config.toml
n_kv_head = 1
norm = "rmsnorm"
norm_eps = 1e-06
rope_fraction = 1.0
bias = "none"
tie_embeddings = "early"
parallel_block = false
init_std_qkv = 0.0334
init_std_down = 0.0334
lr_mult_up = 1.09
beta1 = 0.9
lr_head = 0.00983
schedule = "cos"
final_lr_fraction = 0.03
Each number is 128 + 32 x the weight over its row's rms, rounded and kept within 0 to 255. Layers, rows and columns count from 0. The size above them is the row's rms in percent of the matrix's.

# layer 6 MLP up, 896x224, rms 0.103, rows 304-331, columns 56-111
size [100  97 100 105 100  91  96  88  98 108  98  95  98 101  98  97  98  94 102 100 109 103  95 105 104 106  91  98]
[[ 72 173 114 135  94 180  88 174 157 109 142 168 169 168  72 114 146 147  72 121 171  85 104 124 122 121  98 120 159 167 118 148 131 106 165 110 127 116 112 117 183 116 120  66  97 165 155 104 107 112 123 114 161 133  67  53]
 [113  99 101 150 188 152 143 109  47 102 124 110 157 136 147 105 138 131  84  99 118 101 144 141 142 145 146 136 172 163 114 122 111 107 117 113 102 140 118 186 142 173 116 164  91 165 133 130 142 154 116 159 111 148 136 105]
 [101 141  80 124 168 141 152 149 137  98 113 122 111 147 118 161 137 131 122 142 104 104  49 123 194 161 116 156  79 110  96 131 110 167 158 148  88 132 140 135 158 135 144 200 109 199 105 140 101 117 136 134 113  95 144  39]
 [123 182  73  96 124 145 156  85 114 126 113 123 151  96 173 135 134 197 190 127  78 134 139 186 171 170  96 190 134  72 140 114  87  95 158 111 225 141 109  89 118 149 104 104 102 120 103 118  54 162 178  96  94  89  89  87]
 [162  41 167 194 123 104 103 159 177  23 108 233 127 130 142 101 151 138 175 118  81 140 131  94 101 170 132 124 167 114 134 101 159 166  73  90  96 197 138  96 140 133 117 167  66 183 141 127 129  62 134  88 140 150 138 168]
 [ 76  73  98 143 110 160 103 126  96 144 128 105 169 135 112 123 146 109 150 148 125 167 125 141 104  97 159 166 181  98 115 136  85 138 160 148 172 120 144 142  86 143 164 133 146 150 194  80 185 140 207 159 107 141 106 117]
 [ 57 117 121 169  86 164 160 166 112 177 120 222 177 121 124 132 185  90 116  98 119 111  99 104 138  72 162 141 115 125 153 146 128  95 103 138  91 120 125 184  76 154 221 140 120 136 111  85 105 101 105  93 102 124  70 101]
 [160 107  58 152  43 153 126 130 123 107 193 214 145 150 182 115  92 113 110  96 152  87 118 131 114 118  76 106 107 134 158  62  94 179 165 173 156 108 129 139 131 151 106 101  78 126 115 134 151 119 114 113  68 114  85 126]
 [147 135 144 120  79  89 112 140 100 132 177 119 166 138  96  98 168 172 166 108 162 147 161  94 122 119 181  58 115 143 123 152 100 135 130 142  99 151 158 178 148 112 143 115 165 120 167  90 137 106 177 137 133 116 157  86]
 [202 117  96 153 140 130  58 179  48 118 185 182 122  92 130 104 147 186 151 167 119 152  98 160 165  58 117 125  69 183 130 132  94 168  87 106 139 130 166  93 136 141 128 101 134  95  96  74 102  66 195 132 142  78 138  85]
 [ 94 159  74 116 148 169 120  84 100 154  90 105 127 106 113  89  93 194 165 149 102 127 140  72 150  30 115 148 154 136 115 100 150 168  94 117 168 189 134 127 157 130  73 157 148  79 151 108 127 124 153 167 148  55  78 185]
 [142 103 124 132  74 124  99  75 154  67 140 121  96  88 120  88 151 148 138 169 163 191 142 163 152 161 144 142 150 105 167 125 133 110 117  95 152 149  85 165 116 136 118 141 102 212 125 151 129 161  72 162 137 160  71  87]
 [152  91  84 126  82 128  95 107 153 137 121 145 142 141 196 129 132 176  86  78 141  88 143 129 117 118 131  94 152 139 176 113 100 138 154  59 139 152 113 177 157 176 158  64 136 152 135  98 121 104 126 141 112 107 103  87]
 [118 182 124 147 139 194  41 146 161 152 128 129 154 124 139 148 126 151 144 144 133 147 136  96 140 105 172 122 106 102 164 143  93 111 116 131 101  86 184 140 128 121 161  91 104 127 152 124 100 136 177  83  51 127 198  91]
 [124 158 120 119 115 143 145 136  94 184 151 156 114 108  64 116 126  95 186 143  81 105 128 158 156 148 167  62 144 136 144  52 116  83 151 161 160 111 132 185 118 148 165 115 119 127 174 107  99 130 137 156 109  94 119 146]
 [166 144 114 119  60 148 120  80 124 119 146 117 138 122 118 103 122 131  85 173 143 233 103 122  76 102 109  74 140  86 102  98 168 175 121 142 157 170 143  89 152 133 163 124 140 148 134  81  94 145 169  80 131 155 175  81]
 [132 158 119  98 136 166  96 165  94 158 163 174 117 141 159  98 189 171 212 117  97  96 140 169  89 179 176  89 131 172 167  84  83  78 117 158 107 130 144  93 166 159 111  95 119 197 146 157 139  99 160 113 136  94 102 125]
 [179  85 146 158 149 191 142 145 136 138 103 130 167 152 115 105 125 148 113 145 130  87 170 164 100  93 160  55 112 163 116 117 154  98 120 108 110 155 144  74 100 104  93  88 116 138 121 136 128 142 153 187 139 146  95  71]
 [134 118 128 101 132 165 109  85 144 196 186 106  92 180 129  74 195 180 109 166 130 129  94  99 140 138 120 124 117 106 126 121 144  85 116  83  93 154 147 162 108 177  80 103 132 170 159 101 101  53 172 100 130 117 117 132]
 [157 142  80 142 123 215 154  87 132 138 134 120  56 163  98 155 126 142 110 118 100 153 111 124 139  84 102 100 102  92 138  93 167 159 204 136 145 152 142 147 130 127 175  96  84 127  94 153 106  86 125 201  85 168 159 186]
 [143 104 110 108 162 149 172  75 192 166 149 117 123 108 102 116 122 125 147 138 100 150 104 122 165 165 149 147 110 173 124 176 163 171 128 114 111 126 132 137 153 167 141 126 134  91 119  80 186  71 179 126 139  96 160 176]
 [122 123 117 151  85 133 148  92 113 195 116 151 147 100 162 142 136 149 156 117  96 152 143 166 204 138 152 121 165 103  84  95 133 161 162  96 142 161 126  72 119 159  71  74 115 141 171  99 117 114 170 155 160 118 122 153]
 [146  92 119  95 129 130 112 181 145 127 146 121 191 105 144  88 114 109 141 109 166 101 133 133 119 139 169  98 167 138 157 145 178 159 168 124  82 102 186 173 152 121 141 133 145 171 106  85  81  64 111 120 159 165 131  79]
 [167 160 131 173 115 179 170 112 126 182 183 180 122 127 147 153 125 209 119 109 102 188  41 130 127 140 155 143 165 105 195 145 141 130 125  90 112 140 171 140 150 116 121 103 140 113 172 154  88  61 139 150 142  76  86 108]
 [137 170 125 143 116  99 150 112 118 103 162 151 133 150 108 139 153 144 208 102 136 163 177 142 156 141 112  58 181 139 149 101  67 158 206 148 177 114 154 141 124 154  90 153 126 162 102 149 137  95 157 132 140 199  99 157]
 [115 130 163 135 170 108 112 143 110  82 141 187 171 162 189 137  98 103 149 112 159  95 174 110 180 122 130 158  87 153 143  87 141 127 157 162 133 145 166  88  45 128 111 145 147 142 136 100 150 120 164  61 152 108 123  89]
 [ 99 156 166 193 127 116 131 121 135 116 157 106 117 142 149 133  88 147 170 134 108 198 123 169 115  91 100 152 106  69 204 112 194 197 137 120 170 107 128 192 130 114  68 105 127 131 108 117 163  97 172 134  72 119  81  96]
 [168 169 205 156 138 102 107 135 156  98 137 135 140 110 123  88  87 126 110 122 173 124  56  94 207  49 127 158 136  88 166 121 139  71 118 111 145 125 148 124 108 129 128 104 190 136 147 124  67 159 117  77 101  98  49 109]]
# layer 6 MLP down (transposed), 896x224, rms 0.0933, rows 304-331, columns 56-111
size [103  99 100 102 102  96  94  92  98  99  87  99 104 102 100 101 101  93  97 103 106 103  98 104 104 106  92  98]
[[128 109 195 120 108  97  70 118 106 160 137 139 114 113 127 116 142 135 156 126  29 116 161 106 124 165 106 145  95 127 166 156 162 135 124 102  52  91 131  89 111 185  80 182 126 130 188 128 144 105 146 176 178 115 132 168]
 [146  95  65 143 189 181  87 138 132 135 144 195 180 132 152 109 132  86 104  85 116 168 159 127 113 133 142  40 104 133 120 148 174 132 196 141  98 128 128  98 148 150  71 104 140 129 142 109 130 133 182 120 189 135 114 119]
 [127 140 113 114 147  87 108 130 119 114 132 101  75 135 104 140 157 148 156 102 125  68 174 108 116 140 122 136 122 105 104 120 151 152  77 161 116 138 170  67 156  66 146 176 130 136 105 109 138  93 103 113  96 164 103 118]
 [129 141  83 143 183 109 187 161 128 164 149 135 126 112 135  64  77 125 101  85 101 104 108  72 113 145 110 100 110 164 116 105 114 115 152 171 142 173 108  90 150  99 153 140 151 100 126 145 164 130 153  86 139 158  66 128]
 [ 68  77 134 103 127 146 139 151 104 125 111  99 104 153 162 150 101 163 168 109 153 114 110 131  68 100 145 108  91 101 103  62 103 143 217 130 151 154 126 160 133 111  76 185 172  98 102 136 170 133 128 101 192  80  93  67]
 [ 70 113  95 139 168 174  87 130  94 171 106 138 149 106 127 155 145 117 127  66 159 158 154 121 161 170 141 131 121 128 139 172 137 132 137 182 130 116 142  96 114  34  85 130 148 120 108 188 170 129  71 164 112 154 162 178]
 [135  99 121  85 148 195  92 170 110  79 134 113 129 119 109  99 119 123  92 122  91 122 178 157 147  86 183 125  85 136 127 113 104 135 137 108 129 160  92  70 151 102  93 173 126  77 129 120 133 106 158 144 121 126 131 126]
 [ 76  93 153  73  93 146 118 105 152 141 134 118  93 123  90 153 132 170  95  89 138 158 135 153 132 151  88 154 178  70 174 161 141 117 126 105  83 143  89 120 129  89  94 140 116 137 151 162 108 155  69 101 134 166 131 155]
 [193 134  94 150  90 122 111 198 120 112  97 113 129 162 134 148  98 144 119 111 115 156 189 140 134 166 126 100 164  92 124 150 136 143  86 134 152 151 117 114 122 111 131  82  86 149 152 170 122 132 113 184  78  43 124  75]
 [152 140 111 131 100 162 134  86 105  96 150 121 174 157 111 153 138 151 112 157  84 108 142  84 117 106 105  80  85 141 117 139 131  96  72  93 125  79 127 160 130 114 145 145 120 141 107 151 130 110 119 124 212 158 119 115]
 [140 160  55 134 112 103 134  72 173 109 110 131 115  74 120 133 121 131 141  76 169 132 137 157 154 179 138 142 181  94 121 157 153  43 130 118  91 133 136 125 114 135 150 130 155 147 168 118 147 103  56 153 121 162 205 113]
 [172 156 119 153 152 139 174 107 180 106 134  67 153 145  92 137 135 126 151  97 117 130 126 152 101 127 121 170 110 102  85 130  84 156 138 181  82 129 103 112 182 154 147  45 141 135 125 132 110 121 142 139 175 145 140 139]
 [138 116  92 190 124  88 100 122 100  90 138  99  79 118 165 135 160 113 114 113 121 133 198 148 117 118 120 126 134 111 133 136 153 134 101 133 106 153 111 124 103 141 160  91 132 155 140 114 147 133 137 147 127 123 115  96]
 [ 47 132 112  62 116 169 177  99 129 124 151 145 136 149 130  89 162 129  74 163 132 118 165 164  82 135 153 152 113  71 165 109 175 141 121  99 186 127 125 130 145 150 127 144  84 121 183 125 173 147 158 176 191 140 122 101]
 [119 119 133 177 104  96 150 119 179  66 191 178 142  94 144  80 109  62 236 175 134 142 125 134 109 148  81 203 147 104 128 163  79 130 119 125 190 113  94 130 132 161 170 123 137 110  99 179 169 109 125 120 104 148 124 142]
 [ 88 125 160 105  60 133 175  88 115 139 117 220  91 126  90 143 153 139  90 191 202  90  87 182 149 114 126  87  92 103 138 127 133  79 138 142 178  87  96  75 173 176 111  74 131 113 117 100 101 101 121  93 128 114 109  83]
 [187 168 102 130 149  96 188 145 120 140 102 170 117 233 172  94 119 134 151 145  96  76 120 125 105  87 105  72 158  79 107  99 121 123 104 127 195 119 138  87  95 142  89 129 154 135  95 106 150 191 226 137 148 156 143 188]
 [139 148 202 117 102 107 147 155  78 140  86 149 108 150 105 129 134  95 105 142 130 119 129 130 115 166 135 178 134 115 182 217 179 100  82 108 121  98 136 130 203 150 176 176 123 118 100 115 189 137 118  78  82 116 150 165]
 [101 155 111 120 179 143 177 180 180 172 146 122 153 140 115  85 136  92 170 110 129 142 100 128  79 136 108 111 137  84 127 177 154 130 160 160 138  89 148 128 164 122  67 148 142 172 116 115 137 108  92 163 195 116 127 138]
 [176 127 146 150 141 197 139 124 175 135 149 221 164 137 126 135 122 150 160 110 120  75 109 140 133 157 100 103 208 175 122  68 127 156 119 115 131 137 108 130  70 191 135  91 101 108  96 180 140  85 117 139  54 138 173 144]
 [180 135  62  93 102  97 195 149 143 117 151 107  89 128 138 134 165 123 193  67 132 155  77 127 131 159 147  77 132 139 134 108 183 145 174 198 121  73 116  81 115 106  45 102  97 135 134 158 102 130 102  99  96 193 127  85]
 [155 144 133 133  84 162 133 126 131 140 115 146 138 134 113  78 107 120 153 128 123 135 102 129 126 166  78 112 151 107 127 175 180 104 139 150 175 119  90 173 116  76 166 143 143  99  98  62 110 115 126 119 113 208  97 176]
 [127 161 132 159 114 130 160 147 139 148 196 175  82 173 126 181 149 119  84  85 139  98 108 102 130 142  62 188  65 150 166 133 130 136 120 118 166 200 175  92 101 119  89 102 154  82 112 120 175 172 137 158 131 119 132 147]
 [140  74 155 113 110 121 146 131  86 150  43 102 122 118 101 191 157 123 116 153 147 170 110 121 144  96 184 137 159 122 163 128 157 107 157 115 134 140 128 113  92 179  20 185 144 144 159 145 121 155 144 179 165  85 112  61]
 [153 158 146 173 151 126 131 182 156  89 113 147 135 113 183 163 153 138 128  61 177 142 178 121 128 110 147 126  98 105 167 100 149 133 161 118 155 163 152 149 105 155 168 150 149  64 112 142 125  41 131  66 127 106 152 165]
 [ 95 154 142  97 148 128 129 168 120 177  96 152 148 136 152 112 144  93 141  95 165 119 100 102 138 169  63  71 106  73 108  75 151 153  96 148 126 129  88 133 225  86 120 155 122 124  65 155 147 116 129  87 105 115 138 113]
 [173 126 158  84  96 107 128 118  79 201 101  74 124 164 116 126 139  91 121 127 133 100  89 162 151 179 184 147 174 153  60  59 150 165 181 121 117 131 154  98 138 149 172 137 108 153 136 186 137 186 118 140 107 170 148  73]
 [169  94 130  96 109  93 137 126 129  68  73 181 151 129 104 161 179 131 141 113 108  98 169 109 112  85 137 104  97 123 140 153 186 122 149 152  87 156 117 109 117  93 147 143 145 105 140 113 125 137 105 138 148 123 167 167]]